{
  "init": "uniform",
  "lr": 0.000592,
  "weight_decay": 0.4,
  "batch_tokens": 65536,
  "doc_mask": true,
  "dataset": "wikipedia_en"
}
Each number is 128 + 24 x the weight over the matrix's rms, rounded and kept within 0 to 255. Layers, rows and columns count from 0. Numbers have three digits each.

# up: layer 4 MLP up, 3072x768, rms 0.0307, rows 1841-1909, columns 192-287
# down: layer 4 MLP down (transposed), 3072x768, rms 0.0283, rows 1841-1909, columns 192-287
up1841:114111116187137123193125152145098110161156113152206105146107138123107144048121184117125148158118161162139131132124099089122131126112104160100139124129175144131168122128159081119103120167090110136113139127136125122109140132153120092083133128140106130071152124116145086131087106107120131203
down1841:112150114131148121095105169124142117115117114119118126100123155141133141107125133146135110132135098113136076124123164130104132137144113129095201104122170129117110130131125145104171142100162180082125124085145130185124133165110111137150123126108169141167144104148078121120101145106153096082
up1842:099121110103109140144161120148160137086118126140111088149127114157116131144110145139131132115133104091146140119140104142138112150123120118125118189140127101138107108158097137128132127143124101124128139131135166133129161104103147132157114098114154122121123115107148147146150165095088123153
down1842:152105147134156129142106125112111070116143149103130125125138115102129138118115139155118090137123123116121083123117117135162114124143113118101138117108114176120138125136111142122129135103173126149128147139149136133105134129140192092120110139152106083118083164143131144129115134118153143128
up1843:113132110129105128115112119141080121112120169081101138112139127119124124075148154118155101136123144143166139105100104102102162123111148135138126112115129144173148129121104090132130126133152118096132132106127131133122127119147161138139149118117168108149095151109103154131110134139103146131
down1843:114141123094133163155089171118111157111140099149158126120154137121109157106150133125098117143127155096121144105149148150075128101119137186130190122138081170086075125111123180088125126165146142155095105081125123115096133069099151147074122117147177136082104096074150144146147124160123087095
up1844:116085117152147165111131119102152145074131156106128121149155132121140130124161149133191118164131140154161119096144072107104104114142146097143063149123179120128106136145129161111129096123122129082099113143130100121117162104111135134077086120164159154116133095110078104166108089094136091134
down1844:126170146129129139166075116129098171090143113144124165123141129106119106113108115183108112162158100130153102151130115138144117157114121141158152140148097124113143132105131129088115161165130139120101151129162120132160106098109100125137111129135115133117111150143130123111136134142148123103
up1845:119117117120165126151085142152127125133158144143197121092146140190154116154155173143159132154169122102138119137086135138125163147105136160128103105159129165110125147139126129139132141157125137114156124108135145124126129108147128118130102115107159136087106116158123169129134092145084084155
down1845:129158118109148166106161114134141134118106131066122138191130139084090134093112083112150154079097156130161141139093097149132123117100100122163136143123138107129120113117154177097121133119156143144118111121131133108151129109168139153145109095143123098138164121078106162118130159079157147131
up1846:100079155087116150113109116134144090161172084119163165045127106168087127095155150138129163129147115141102174144157101142106099130139116076134135144173092178126129139132113125137119129155127139137099103171126098112081101173174153123123126157137154093131124136150144132131136154144110145115
down1846:090183097143069154137120123110121137114104169119116099152148124141197121127126115077137147083107159152125105183118188144161115101142133117114130161146106106130121098122104155164104074081141137131124149120129137074092129104121096132147089101121155154184102099106089168145109133119131092112
up1847:141101128141129152145140122162165113148152135090157106083095124138161135192188161113136093149122124129111076122154165146134158119137130092113134121143116118135140089116155141133143159115124099116123145171127112103131129101125105131191098130153146113119154147128117113145151105118136105159
down1847:156139073109165121104135133139106151119108153104088114150118122126084108088172142110110134154121132138143127102086116095161100134110067154135174165143137188089120122171121151157108134133092144129158106097129137150129091103116169109099114107104123133146144121125140140140142175080108078181
up1848:117079175069107180154189133153146179111122184096147136130102172132082161069132147143185148098127099140148123136183087115141158090143076059095131135138125133121115157144135141103126126146129091138119112085149126144116173085166114106156108145153141113100086107086103161149096126117149160104
down1848:133117134164119113044075056110138121096161126072095193153144177110146146128095116083144187105116125152092130147124131111147130097164067145157118129130138118112150141110131144113089124119140132162125150149169105116120171135203106121082090169125161168142111165109133115139087108135163114117
up1849:128169149163135134094094162143111118109112153095092109136115160121118127079118116125147157133121090136097118149152107120100124082134148138080172113121136126136146160124181138090107181131115153146110135122164127108098127098143126088131098143107156147098103118123091101136133056146145127152
down1849:127108132116089151145082131141118113171132081128128133123115092133138117156138109141113098107136116085103110145138100093147084141141130112145143130137106129129133150116109106116144134133109177171098132163106118109110111132124166133126138134138127099110120108102162148072115149155118143135
up1850:136097155107151153125097098140146216176157141086131132093135125174150133119121091113126161148133113113053127145132150076118111144112106164158149126147153123149167120138175150100129150123120125135141129121090163143154126104173156137160122156135116091149118119098141128174148107174119118148
down1850:103091130159118116111117083117088106120127102095130122160123150139103126092130116134121115138114131124137129129138147152164153100150147104108124088164178143136149120159137139154160125129166107148149099137092151123089145129119129168144149147171142139137104130150159161087116111132128134128
up1851:108144094109133150118140142175139166118098120166110123106103118125127143116155142153151136149127150109127128157124142090139107122108168152128150129121126140134094110111123113115098124149086137106163105122108156077157125121149176160138103134128134136091139134109104134129131096088098108134
down1851:094103148077135123142145144131097147131171173169118084106107139143178121131134115130072125161092135097126160133128101088104142128141122084139116140125172131102154156162104133122148153099135161100140088124119130134097158135135123152171138127153127112111104122107133124176155143090142090108
up1852:139160126098097090087154119148117129154182110136126127155070161100141169135158161071159105118108151130146145166146129116124106136096138082091144149112084129090112150140152134081114140178112115128125116121169179116137133147075161150107142121131166100124141114086090149151129148103175036104
down1852:142138161117119133119097119136117132118132092129133116146125183145132126109087124110161119097110142088175132129120123113119133116151117187100159139157059191157133129101123131111116132144144137102153112112095152075118152142132105137172108117152123094159102148158155099122091134103137115151
up1853:125127105172129123097137161144121128136116130139120141158131101142129119127144140108125116157118104140094131138131150159088138136154098121096144149149095149156116113141133097171125143151142166113133111145132122129128128135133116183147108139111149110115138144085133099142124105115113130128
down1853:121139117128101141157140091116125133114136153141145102106127144124113085141069132129136165092138106088144118106166131153152096115149124166076140120166115123140159158112167130114102141103140144136159113142119153110156119092127173108112102113159138115083160142113147121126132106124123136075
up1854:106100139161137139147103150110146089106136132086129103116128147162152132132138095107143124146118127179100159100104135105106150116122125103157117139151142155189070162145140103111165135147127149107141116123131122101111168100146104117116113127139097080131136165095146172105138101113103121123
down1854:126120116132170105143107110117161139164111147159161119135145174128119103125157114181087131127126143153114114121139138116128128107147142164118146124100191157091149078125123107101125122119099101126127105117112142163124125088129147119134141123141102114156088070127099132147144133160117138132
up1855:110090128119103154088082127132135124121090173110143105133162134145104171098131149118119117142130128131152076116110133032138112103139121132120142107117099128143170143150115071114125092146124149131106118143170092096125106120086105128152153111127108138123128082111123139140165133155118106134
down1855:103101096084128142119143134095123139128144122072175159133133133139135136115111129091099161114194113147122119110086163104111117108085155087124168147150124158130115158129118107132070138133091122135191094111112148175122144103134157129098134134085172105148121130200153162140108099122133111110
up1856:136133108110107150119136133131104131088113146122159108122140127124104160112118141120150112153109094151104098070141136075125122127110184094078092131099114152109097086166126116123131147128187102123098163083139114161159134116107094186111169126103110127129119108103118128141163115123115105152
down1856:123115148143091118140113138094160127161107148127155190148124166119119120094121091103130120101129143086129114104160110091114136087116085143118143160140150117110102118127129095106127123121107139136130116156130120142150139152143125113149112117154156156110107109149122177135117090141127130145
up1857:134123124155124156131146145115095144135075121121123146123106126152104145164136101116099109104077129103128106110117148092102120105160126154122133114128131163163094119150156118092089127116120120099151124127131109095137115097110146106103137117159115078142134145143098129137134105150073096089
down1857:118119117093116109121101127143141146150137119121136093116130134099143152159098112118118096137152091133137138140112126114110143119115136127091127121120107157127154143115149126171101120054138130116107141133135141134154105146157102142113147134146113131154060160139119121158142121111157163108
up1858:134134158098145118079119119100084134114136108165135129144131149123160103178119153145091099092121164174150109138134077089109129119134126125146102106103149182134135097131125148082152125150186148151125100091098112132135114151121128131129107091142157151132157141103123125118132125182173125099
down1858:115137134128160146143137141115130150162125084105135155121119131133132135126119104105148140114134090116126142174136136141115116131087139073164157099186136157140167184162138115170110118152096148132141119119149156114143115146166129090172142149117138137131118123168128132054113060138107144104
up1859:134121133103141139110088113177144131152175095147126178133164127096117154107121123141164149131119144136111133141108121122137133141184138122119135126149079120129138097133153146194120130167114166137091069139115121146151136144120164124098102128122130135111130178183094160131157077121129125098
down1859:096138152131107109117127144141134101099158131113156136121147132099101180156120124103114151079126136161105126105094136142113115118117125130157123156167125157088151115136137112113063193138121116146132129116115178143141130097133100117119118115090130139135166104124156126082151125101122120202
up1860:135124108144136168134102159133110100143098121135103124149153161175153134134128145153125157162124126069070100117123171110126117117142118137111116127129120096153139139131130123121128111168116117143063098058144078152117111138167156111110105158156120127131111130118127110127116139135121113143
down1860:087099172091193100112162137172106101111123115149142104102137157113155143119090162143163163131102146167119087092133125154104111113132161139144106167131151150135105198103140147150168154103177119097144121140121131122131124136121136086120114145144148149118180128121119125153111126147205083115
up1861:079127146153105076140159154091169120168113100148124085166114105131125092107135124129123152143111115115109122125152105160129111114154138105148158147124116177127144134167148113098081140114095099141116158138133132131090140151159139153146144119101081133110100132052115081144141092147134152117
down1861:133100132153132140144128141166145137096149140154124151106106146093099129080172123160137151176112140145122105129122068128141132151132134079138127104121157140127111138124113182140119088130158072088163106143093125143140143116117158077084133138133100090139085127109123120092136106120154143102
up1862:117162132104132133102114144149112170151104114131124098142149162135111120141119112144135107154142128110144113113165117129134153112125129140120134123169136136113116103138100142143146167137125092181128128166130170101145144106143108090117132105124132143135138079115146150138144108145115121149
down1862:140083085162141111144074137132125121145113139104139129106116134137124140132170110127124130108100115166126112103095128136120133143089150107101122135158079164097119163151155123136125132114119137091119088145136129121130100169124119110162146125132126065152129121152118154104134145134131133108
up1863:119120120090130119103119143102112136169110160117123125144075155091126139107145103134099141146121134089102111122143179109126137141107094124157134135112160147129095094136101095135129153074106063095143073174159135148148165141136146125118102136147121082134137116141113148145093096133150116131
down1863:059150104116158112099129155106120148123106115134159146136124086187099135149120107043146096147140149171170100126128141108130157159116117116134115108092137128137106158123163155144143113147115144179127128099168100180131122120135165133129157167118163130130133128165123136158155126108108116113
up1864:128120146077145137098145174095106103074150097146149130107153092111079114131143152115112143118101156110102107146106207128118067111090119100115173129139148132175136185132118130116102180148119118139141122088158161142155124122130169138184140148088177114103103140109117119166135122129101119172
down1864:140086089141069137136125155148138116155133112085135089132126091142128105139139092159155133093143161114138128126117145129113135146129127142126134112147107101143080114091151104110095225139112121136145139111131096080161126164164123167142145135122098143153138140145131120121185122166084143136
up1865:112133112137107116136095169120168124187131102104143058103156124146089115125136132132083111126175101072112156129127150123133117155166117120089116121107076156125123120139127085119148111136130098120074132083152090159107156156130147122128158122112111073134155100137129136114141118137117069113
down1865:100103145125135165153096130080153167101109157131109129125132119137155097120144143166106117144133176137090135130141155146138146116086138152090114160135126126145132139127142139142120104174137155143135132144110146157158144129126135105106113118155131135154134104126150160127132114093151121088
up1866:115149078150144160161120145134164144120081118161116101124084153117157134160103115109157110113110139113122141140130170105136137125168152166148141139147179129117122128146164098117106105119103134129083124150100109084080126160135122116118084110132086112093117121149152075120125140135084126149
down1866:116163150119153120113123128130116116113141133126134135129103151110123136103099113089131144127136085138102116141112131151102116148118128103105125132102126102140105134114114114169069136102125085150137143122116099129161131129126109133129133181137126121094190140147119127112134118133122093147
up1867:108169138165126124103165135121134108139137114165134101152040118134080143075133117147121140134112126116118157152159172117133083125148116101118160133155120161135092137158080125086185128149145113160078119137129159093128121159111124129123103138106189104123110190074163112095131117105136136135
down1867:101125108137140121136145113121103141146122113101133123119157145131099119157099094178146078090121113131142109117111080130126140091134120161148123174115152123128104138097130151132095161125138131108139139087138114140117094125136126107179117117148095144157138104166135127115109146130089111101
up1868:123150123072114193089111117160126099138165135161145131122113140096095126180153138100175148137097095095106064068155145153119084147106117137119130139141158135128110141145081150093085144130125102152120109098128216131168145151121155123151140131097153111102090130139122119182120106145156113131
down1868:096104114105074129148153148104106121097115158113148163164115116142140167115157088099126168171115124144183076072099098133148144093151144121152113118100123117132131107093131161122147130137128166161113186115112073083120136159137147156101130158101146134117148114139097146076168120113127088122
up1869:106110146143155106177145121110135141116095115144121102109094117116152151124143139092162155135119139164132109083126083128095125148122127135142103123071129145126175174148140089139101118140153153116132096173124107114164118117169128134190108122123119152125171104097164117159144166134093128084
down1869:154093143155115116146131117081109106122130137130106151126161138070113083133149163125127138137146159128162168123135153129134150104120122131143100173135159153120093143106107119119133151118167140120103114132173075114112148116140118164130132141130096091125107075133129150116097099129151101130
up1870:089138148124148156130169132099080121145111151083106134102120162121132132136135099121105157110127149127152153146125084150158113110132101111117159096128084117130142128171143107132150101100128155146087113135076134164100169100151142128125089144108133133109126082090102117158134161130138091106
down1870:139161116153096131118137149148152136124115089109153121084186100112137132130146111138136131139115128083123104113141126128086081085114136151090121116160177145097068106097169151167128107121134123121166102099124113137183158139132102107142129187112135137140114127166097116130120101112151109127
up1871:106168119113159150098110158117109100126124103123146132116128151129154129156139136131132085154147150119092098126143151117154117116122146137100142129117097146127133138126122080128143160092141146132113137153161154167147129122150135154162115102124106104116144143096101128099130109180121156184
down1871:125118134139158137168157106097139175119190100135127130100137108093149097142139116073118109129140155075132137161150075117154144146151168103103128122114114104110111136116133141145118149129050139185082155132156169096126115107152095127143167131147112143159135102119150119136119127190105172100
up1872:153158103137152107141162103133129131119121128170163109123103125105096145163169113139163123110130160083120133157081159108103122129078127128152117133096139114120111113149078110119146112133143106099112134133132170151126138121114127142132111124097148138088168116116102094128119132141163122127
down1872:117165105110120136185118156120118183162114107105140141149161131121093087086087121171107133144107153111098139147116123141117100095124145125111106148093140160148132127102175165159137124144174071140160117113120136144150156085121157115109140120124069093143100141146132134154095074142162107140
up1873:135098130096159111090171120123153141124106159123155159136124121117129140155094171117128116121080114167112105134141108161132129170130141143105128151127106119110108171124150174129105144137152125124152084082185136161158096084147115134133160125117099115082140136082107169165156116085127104123
down1873:141190109158132157159089108130141132134123149078122158129142139160133099104132121140102117127127153109144123088101137133155140154074125094126135099094133103115131114153176135134140150125079060120146119138151148072085144115157153146146112105121163117144132189122125138101130080160091140176
up1874:107144154118145093170152117128116148102121144103160120103144139097169134075144101124111119127110138160138144163170110115093105103134123125143168122141180171134152129141149120101103131107138133121131116107179155079166128148158180126142078112123158149115084098118113097150135155114161093091
down1874:115127140107100118106154097172116147131148157139157123138132136110147097149109138131123162113139129091178077105140132125089151108166132103097091087131119131175146126146174116106089178111117114086142136124114093141138140134153121112155103130159113141101135126098140090133181146134117133119
up1875:111122124095113157110102165111108142134088126102091088081158166091116131142164126190135103149102098161124170142139126082077108132138113089097129131122172148200116112100115095110142163104128086159152146107135125115119137161104132137157179142177140057091115106156078133150115141122129162165
down1875:092099133124147118163129130154157131110087139088129114168116093153135066125139150158097117111101152160130133133173143123103108125141056137159160147102127127110128172160145168130118132134109111135153120117141154113124132117157134082111105095134097106158142117164081161131094150107140133108
up1876:125077118070105162108165155101131118119105153152180152145098120085131124141162125104126111128085167119096119179159125164134108135099091084126154115119112189110151109101127115127168137108110125167102129095113146088117137116126138117151103140098138138146118076146107133127107102163122122104
down1876:152110133113109080113153105112168146106110103105147179166147151154075132116121138110091141091147109130167135118101138112129091110164133151173126146093160147133108165116097145122116123108120120159161126151115126136154134111176141137093131137152158140122107136108128139149139126133129114147
up1877:134123116121123145119115128130105146142119088134149162101146122115127112142146123153132177159142075077111120142133178145145112118072132066106115119169155074138114078139147147145158114124116121118126103139091132113124140115198141154137096138127136109141130114173129142085117120090144136173
down1877:168124110124115134112117164130144159140096112133150087101105154161124109150112120156146111128146171130157118094070079131142097181192124153140164147124112086115122114098140093096134118194127091130098115139136106132137154133139143131138193129098111135088111156137115099148138103138148123126
up1878:105089128121124137104107100110149156178126139117141159148143128121136143087164143151114148129121119093114148151126115132124132128116091139138114140101114113137150153142152123131136100120112140134088132114128104138141108088135131120144130142157119104120135159132116108140118123097098131107
down1878:090136109118164165107137147150156108163172117130120113113146122101112138127133099139130141101123106108110095089138144130165090111143077107101153136181143142143138131164151110168114130136125135123135149149121139167105106102102101146106126161115111139140093089116125115125103165101122115129
up1879:103143161154182112129139147126150090142123132161128108112134176128148121061147169120125146163083184158139140178187086160119128149181121104121126126126073161136188087114126144110172114181111165144124144111120143080162173130113162125151128142118145153139129150115103095128125094085142137139
down1879:165136133141156079167149115100140153155119126113090121181116127131126125098142118110135116136128106112124081106147160105125098131148133092193159138139117108115129140084124153111130163097154109111118161130121170158124131116157131111098099134121165102148126118140120142128124150128118111086
up1880:079148092143102127154151147092158113162103118135148132145107160082124076111179175102151128122077159142086119118171135163103120108150102109066077180141128151133132105167141127137165117079156158140151123145149139161108103106091153111139075134096170150111139132114095140161155090142118088137
down1880:116107109082112107077113125133151122080121123121113149148108044123149152103134143092128151147096148135095109120143155097127135176072149127135128119128117095099125117108145115131125154093129130089121136121135088093138139137118095120155108144129129090123151124168129145136088115122170107090
up1881:118159123118126126150130157104108107133183119106106135157121118116150118095147180141116118142132070125085133161122081130134163113150152098149118128093115090143131138126125124113202141151118084159145141159160161134125107112135148148124132094117112104106118117101086171151120079101118117135
down1881:108144129105147100143129105134126152096094158135136150100117162116084123137072138144174102102111137091155127122131119136174094146138113128120134102098131110110096135142104168140073118122141138127089133116137120157139100143098171151126129134177166145131162126167096117131151119114086109160
up1882:117141162135161136146130123132154173065163187121116150102176139159088065158118155148153164168116165103090153125143158161125157111151110152105120142082118116153127099102110123145119115153117105110135133122177125131139104146170114140160125110157109087153090109093100142131108108125138116179
down1882:122150174113167126130166130123108133117083106139124123135154108175127099116116084145164129131169096117141127155135099140155160141138136134159086108080122111157116154141197127115148106126122135164109125128134135158087086113155121153134167108078116112090130118106104098101090110105128102163
up1883:104074142082110077085143115136106129133140147089159138098144137170105170129090141096108136097126082126144141114121118133090128152124168147136148133158122139188077156141187118129099127130146148134147137128107117158160109096165187118121074160114122098110157131120125127134152156108123147158
down1883:153154086181102117138098154119088114154167127144089167127127121092139138094132119073173094153115160115162169114132167105112141072182103136085131101128126087087129131131127109068136120184152180154147146173082180114146115114121122088086074145119126116080112146123128095125128151088129110152
up1884:117174173096131174132163115091148111143121139131180113128111149126093150089118160154134139128118146146132139155146134114092097064122144123144160098086111102134145148107107087123081088127160136117100121134156156107122124116104126147144165150134130095138122112133098133167141116172142138114
down1884:100115122116105109124087164134105102126121149120155178135113150119140115134141112127126122132130106138153144110094109115081128105104127118099137128138139165141101127138126173140125126126081072095127159122097117139107108153088155113131147146153113146128136142177115094088153103106136093154
up1885:104189147111119110107133124115143125139108085123129178136143126155141091135146119088127155118106161126129148102155112121124146096104116111108185118113141124156128078144154168119114121119126129174122066128161094118135080108145155108150104134103143190128162091150145104117184164142143109162
down1885:149151111122127071129151136100148125109139141160097111147120085140141131144150130092136100091086108076129133155119109132069139161145086149141087130126080119188111102144107103132142146107111096108147154182144140128156107158117144096129131134196147113140145115161114169122113100081114138132
up1886:125111138115123114153135182127156115112127134109160082113096183133168119150119146137142143141151124131150143122138119078090154128181116092146151158156119125148109138189106145122120129135125144143146128165093173114104128082152172118140139101122139134104080112106153107106100121127171168159
down1886:106103142162124140126112178087134130098148150094119101117141160151133115090103106110116076109121140129127174124099121115119095097114122182091118121135114111167111089181145124128099098158149114165098106128128100117135138123085096103123130093151162150116203170107134100166092129091136091102
up1887:102138152116181145167126121101195144169134121103103140144161095123107116118112155147116151125127165134147127145150106109126124124072131111102113109099111127121076120127188108145144110100087149092132110117100113129146115145168133164190123121136133145118120117163103113132156186134142167104
down1887:132114145125074131122084098166104121149141165174128096123128120116163084135105137132138153102172153149110142138122142128096102102130149167128122141180140146146155110132114100129163144132130097153118163156120159111153134133113113139125097168121141125114101192155157114143142165108101145120
up1888:129148112116120108099099132145137100092098149120123128110066160120124137117089143141139136123094070113104095139149168145111143122173104113129157162110192136117141113101087094107090135103100098134113117108127109113127133126104177149140133099100139088080114139109109121180138147089133074161
down1888:159107161146182133125130120083124133152146130107121114179160123121121151124161143122163164157154157097111095124136127100088128153090145115173122124110108139122156107128131153121161142109148117115122167113172105108143138106159104131132130104133104112143136140136137147140118137118141103092
up1889:139092101089115096139104132149092144096120125129154120105092153171160134115127158119160099118161147075119139105139164102114134098134125152123113149132101115099135132119131144138102112100159131084148136155142106120149117156139131115118126149108109143122099108132106119149124127121127117140
down1889:125141141117147160100106174113151091154154098117117076140113131155142110126119087133145120133108091124089158131109117128123114132165101148164116108162141125129141120131169161117140102140087136162159132093115119147099158146117155186152163160147139190069154187109101099126155106110162112145
up1890:132121107128139156138121142124177142179111110116173120118143091195105135135163115178145109136166082087137121137105128124131114112116120155121145090128134107133112153154104100095104134108107124124175119104139158138166107171139165139121080123102157130101098139118123077150079151136191113160
down1890:132115080142101140083116127118101113131149169129125140131171166104121129114121152107104116154157126165120135081149150123127140126144118105104113126155135129148100135118079121150139088117140137109113127115134115149146098127159165129056134114094101124115104108103198160185130088163149139114
up1891:097095174134127120120127139146071117155115105121135138084110086128118121086128139132140093137107177089130077136111148127119124064137120153153166130104131131169161107148152140168108129129132103131149140085119132160166132133156163099147104195086156072148117125112153087098137115113121117088
down1891:143093145132175140120145137160126126164116124115103123096136078073154088137120153148120146149113143130112139196120145118139129090135119116115087133127127133168145124111124139156131126133134095120150120124107115141122069151125130161108117151126159146147158148131105115137146118117106131145
up1892:085108157134149104104156185164127114091117176096084099130097149170124135090105147116160160153180137120126119091145157169080159063161109090147124160103088129161142054147149135130085130167136097187137059137128128121164111179135170160185164122117109124101122094120112164065125087103151079210
down1892:118068136169125179142113131132123151127151158134119110168112136049166153119105167151160148122107114190152120114114133144148158134161111152106079157118141131125117111102162150154097104146091078129185117131105164130136143100141117107139158150143118164129114157168145077092131128154149137153
up1893:134122171131126173138147101158138107130167145110175156125123137130130158126113091105136133145074136098133106117152177159119079096107133149109128150119102133165171117115111103120075117163126139113077124120152133109125167155140170151089131164132168129097055096094093128150120102121137080114
down1893:116125177088134136132140126158199168116130159146140176131159139125114158091125095085162145137125111182148083110112098131144111123173141122074117139139096113118127181130102111075164122126130126154137145088150101104138129128154133138104139169082139142162129118137084130149140150183141145116
up1894:142151139165143122181081151099136159152138122113115103155126112109172129172122132120162101129130150115071143162142120115165119086139141121130145167129111129138159118157130125148137134139146121133094116139159117123099128137146132159152109135138124135106153145122139107140111134113143138185
down1894:133128087100139133136139142126155141170133141180163113137132151141091126095158105146131133094170077152177133140140154104127103136096104124096141091131149071110096127142112112124172146105155159117110114123133120176145148111146106092110167124145143127128148141118124133135171143133130142083
up1895:122123145144170113134115157115134058144151125153073170108095102130110142154107148127105129124148112109116119162104100131114138127172100150134133145117124180120124149173123103115142121140134154135065145077120178131110147090156120160118083135077135122108093164104119134177173145127162133196
down1895:119108103138122110115122149125159141162131158155154114121110151121113163152111098157112108099139132081154143118159087139133144135140098127079095105084142144147126173121132150108119100125141116139088144136191140132126112133099135119145169101116139097124207106140159141104138163096095112121
up1896:100116137132081162101203111141176118134091107154125144091153126159128115137128120080118108146098131112161159098096145099127107158155160098125173115105146152139151121120175114118093133122100162153141117145106109150150107114156143112138100112125183113145155141150125100166159117134113068117
down1896:140159128138108097156099115145125117137142157104112144115132163074094139093084127115093129121124122178107103110137105131160109195160144159167096146137112134165106098126080130135142102119123105140124126087122133153128108141160193128127140126149082122122137129144075120140128136114129140172
up1897:115123124074192119097162114158143108148141123142103147139094117107127101153169165135134144104132147112162134097125137128152095139101152134183122115102148171102154079141132148103166180117152099136129122178073120128190117098099121132146151151112138086137159150046149141138116155215114159131
down1897:110110134118115140120120166145127152147150119107106155150167135088144117065152135133107131183156125135148162097158100173111118182107125049114112098133129074128163154124123126167128134091120149139117133142114118142103169163140117182111196140078135126119091133126063128142180107123120134111
up1898:146120176085103149162178142098113144145136128183127117083156100172107127128124175164086148163132113128121084137135134081117118119155153106112126143163142147128125140173122119108102103108133121129171139161137159084118120153166139126115102129082166167096131172129125141121148117116114144114
down1898:120094132138081145149128112144142135121140111097146187150153150103136112168134145096154139132108092135153113113149138117141120165101163099144117096149087147133108113133150137123070095157093123140139159153159085147149096119116135133095187139152129135107153142148086127111137144118091122073
up1899:147118148153098140189150117110121121149134148118122153096106128133104121161124144130155120130099131168117090132150105099116098098097119097122164099124168135142116121122127114139132179135131110166113137132130159139116108118155122145129144154126151124133126082106144109156120152120156110114
down1899:132111147158101124089114066102108109146152149099185158134121140150134116110096155147115089114098125178122126137154131118152108141139142180149101139096122116149137138112122138125111119129137126124154113122148146095151105113162117093116139172098128138131115115111131125177111092116116128168
up1900:130123110152167169162115137121141132117141104163109165103114155161143128137147143143103146136157134147135124136135101131113112115159103138154120115099117147113183133136083159173128108183131100168134142167151163119145111141147130096200151115096186105120134073096133155122142131133125117115
down1900:161130101102093122163103128087094129098165123121151134077127125183102134138189124121128144120116163090183147119210152130123115164102141117140115156154183125064153090111149161096134109122060135110162141131133098111105128121127144080146142178162185140111116104114127129107119109151125146116
up1901:109094152118144129137140146138148125130145141107114094156163112145156123135165154143181124084144144192117090140110130162152117098135132088143132151118157157099099116128134187110149117163084111151100159108147150149126153129138127131154135093085082132128133114112130133129069171108157144096
down1901:119118130144095139128093105124142122140130132148088148147060110118143116099132110125152133108114103140114123137116122132140100148149112140105143104150131115133129147150150121150075120127118128083105149120126112157103111135130133106174108112120073143167101126137113166114151106123145141106
up1902:121090109121149149125116127142061145046151128152118135141114134139134181130140157118090131157115135116159110064135070097111088116112113146110145112143145107133105162125107124111131161156122131121116117134142129139163152137136088121115125128137093126090105149163114116185101114110120122152
down1902:153158125131100098124125126142131151119123140096112119115129122136138091129146118153157131086145084141110111175094155134114156126127159106164133101129112144131098103064161108167156122118138164132171138143114114121106093153084108115098144120161118085111138132128113111157127086117168138118
up1903:170143134171152157154154148126129150160136169115144123162144116134108087147104164125151154113127100177102153124093101153173109123094118154133150141121137128127125098145139130155135188140094138120138112099135119115139167137129104146131168088127140135115128116118087165131107138111094166128
down1903:141172155142054122122150155157129175102123126113124130143097125133160142145168114121111087125128085105166089123141148096115137144086120137066156121115134103086097143060169156085139152138186164165101115096123112088113167097123119163129137115122116166114108101099151135153152168161127170145
up1904:146148143143160096137172151121144079122141143108121143116129130103067112112111123152086100137132103120157105169190136078107123093205057163098175110120099166152146131186137117121121163121153147142091129128137126109152150160129135140137101149138165110094125134098130133143126091119126117144
down1904:101090144145105155136105124111116086100107157116114132117126127158152165160139107185122103128151149101130112123131115103098127098152135162155093174123147151161095145083168174113102116124157136157087158131134127109086138112149170147151128127139113101118174130140130099091151178111105152121
up1905:109093110101133107109100166163124131126176126131128107108134156134132125098142119118152126142155100108122129117100103114158125102121141149147142156139087141147117121112138136177152108157143117151112109123160120106105169146176159145118129111115111163100119130124080119117116172131108141178
down1905:146137160141133136197123099086132140092137106137155093141097129098194141121154107122149110095160123154127150123095125127138097170120156127138127134144131127150114115131164120145105094134105136152141108146155141151111088165128169083127126174139114094106143145113126123132141133130141150132
up1906:094113106109177170149070136122118114083168147169126137101149144144118107114122173117120117152152109141108097118114169120094099108116075157136136125105088131126137134140175090131151154142138188152113120132123162128117115120139122121156106163114138136130132106121156136124109132189123161159
down1906:135108123122110165115141136107122107124147136079154136104140136094144128100139115126116145140098090156117096121129144120124107112149094113163173114149118142091153102182144151117112160156109116094147114111118112148119152124100148130151132141108164118154131116105108158086148140115140103161
up1907:118094125154154143143128133092096093134145080147170111131166103112108111116115108132094110155139135151116130142119111114163143137138094109136120090117155191172143088137176112141115154157108164144132101141121134139161149120098161126138087155116129141073116140138151111157189142106140122136
down1907:104096129150138118127148125149118091151128150118134104145134113112115119108122126139111112163110138123145147137175153131107146154116116098100108118083122117146150151109115095159145172114146125142147148155111125144126150159126164142127130101159160141118113137187148133132161130148133132086
up1908:116092146152146147128159138101124129111091149122088140081150153142145116129120149112156136162147171153144107125158119106144120061126080121102121117126137155156135111133173149084088135134131108141139101108126183156095089143135157175137104162117129121105129140130137104126125089164114136114
down1908:130132124191118100148098141112118139153092119099144098123123131099134126144088126109120113142085127134128157139100101118118131167174146090167126147151090102088135163136142089094159164135125133119120129123107140115147130120088102115141122114148138139134125124155109104136097130133147109172
up1909:142146102098118113117094170130116105156164156145151147109089164136136186099133111116132136158133167083096146157149124111096128132124132128099125140134107165116126124155120163131153081166181126142150107064106148149145145106092105138065135116124141098102112146124122137111164100141113098109
down1909:128114128127132112134112146156111124125116131068163106132076153139130114119123137092126085132129151114119128145128138123134136132098123134091147170096139168138163129123109089138127179108125088129132105065122118174140117172082146127129115106186148076101107135152115156172122138128096099111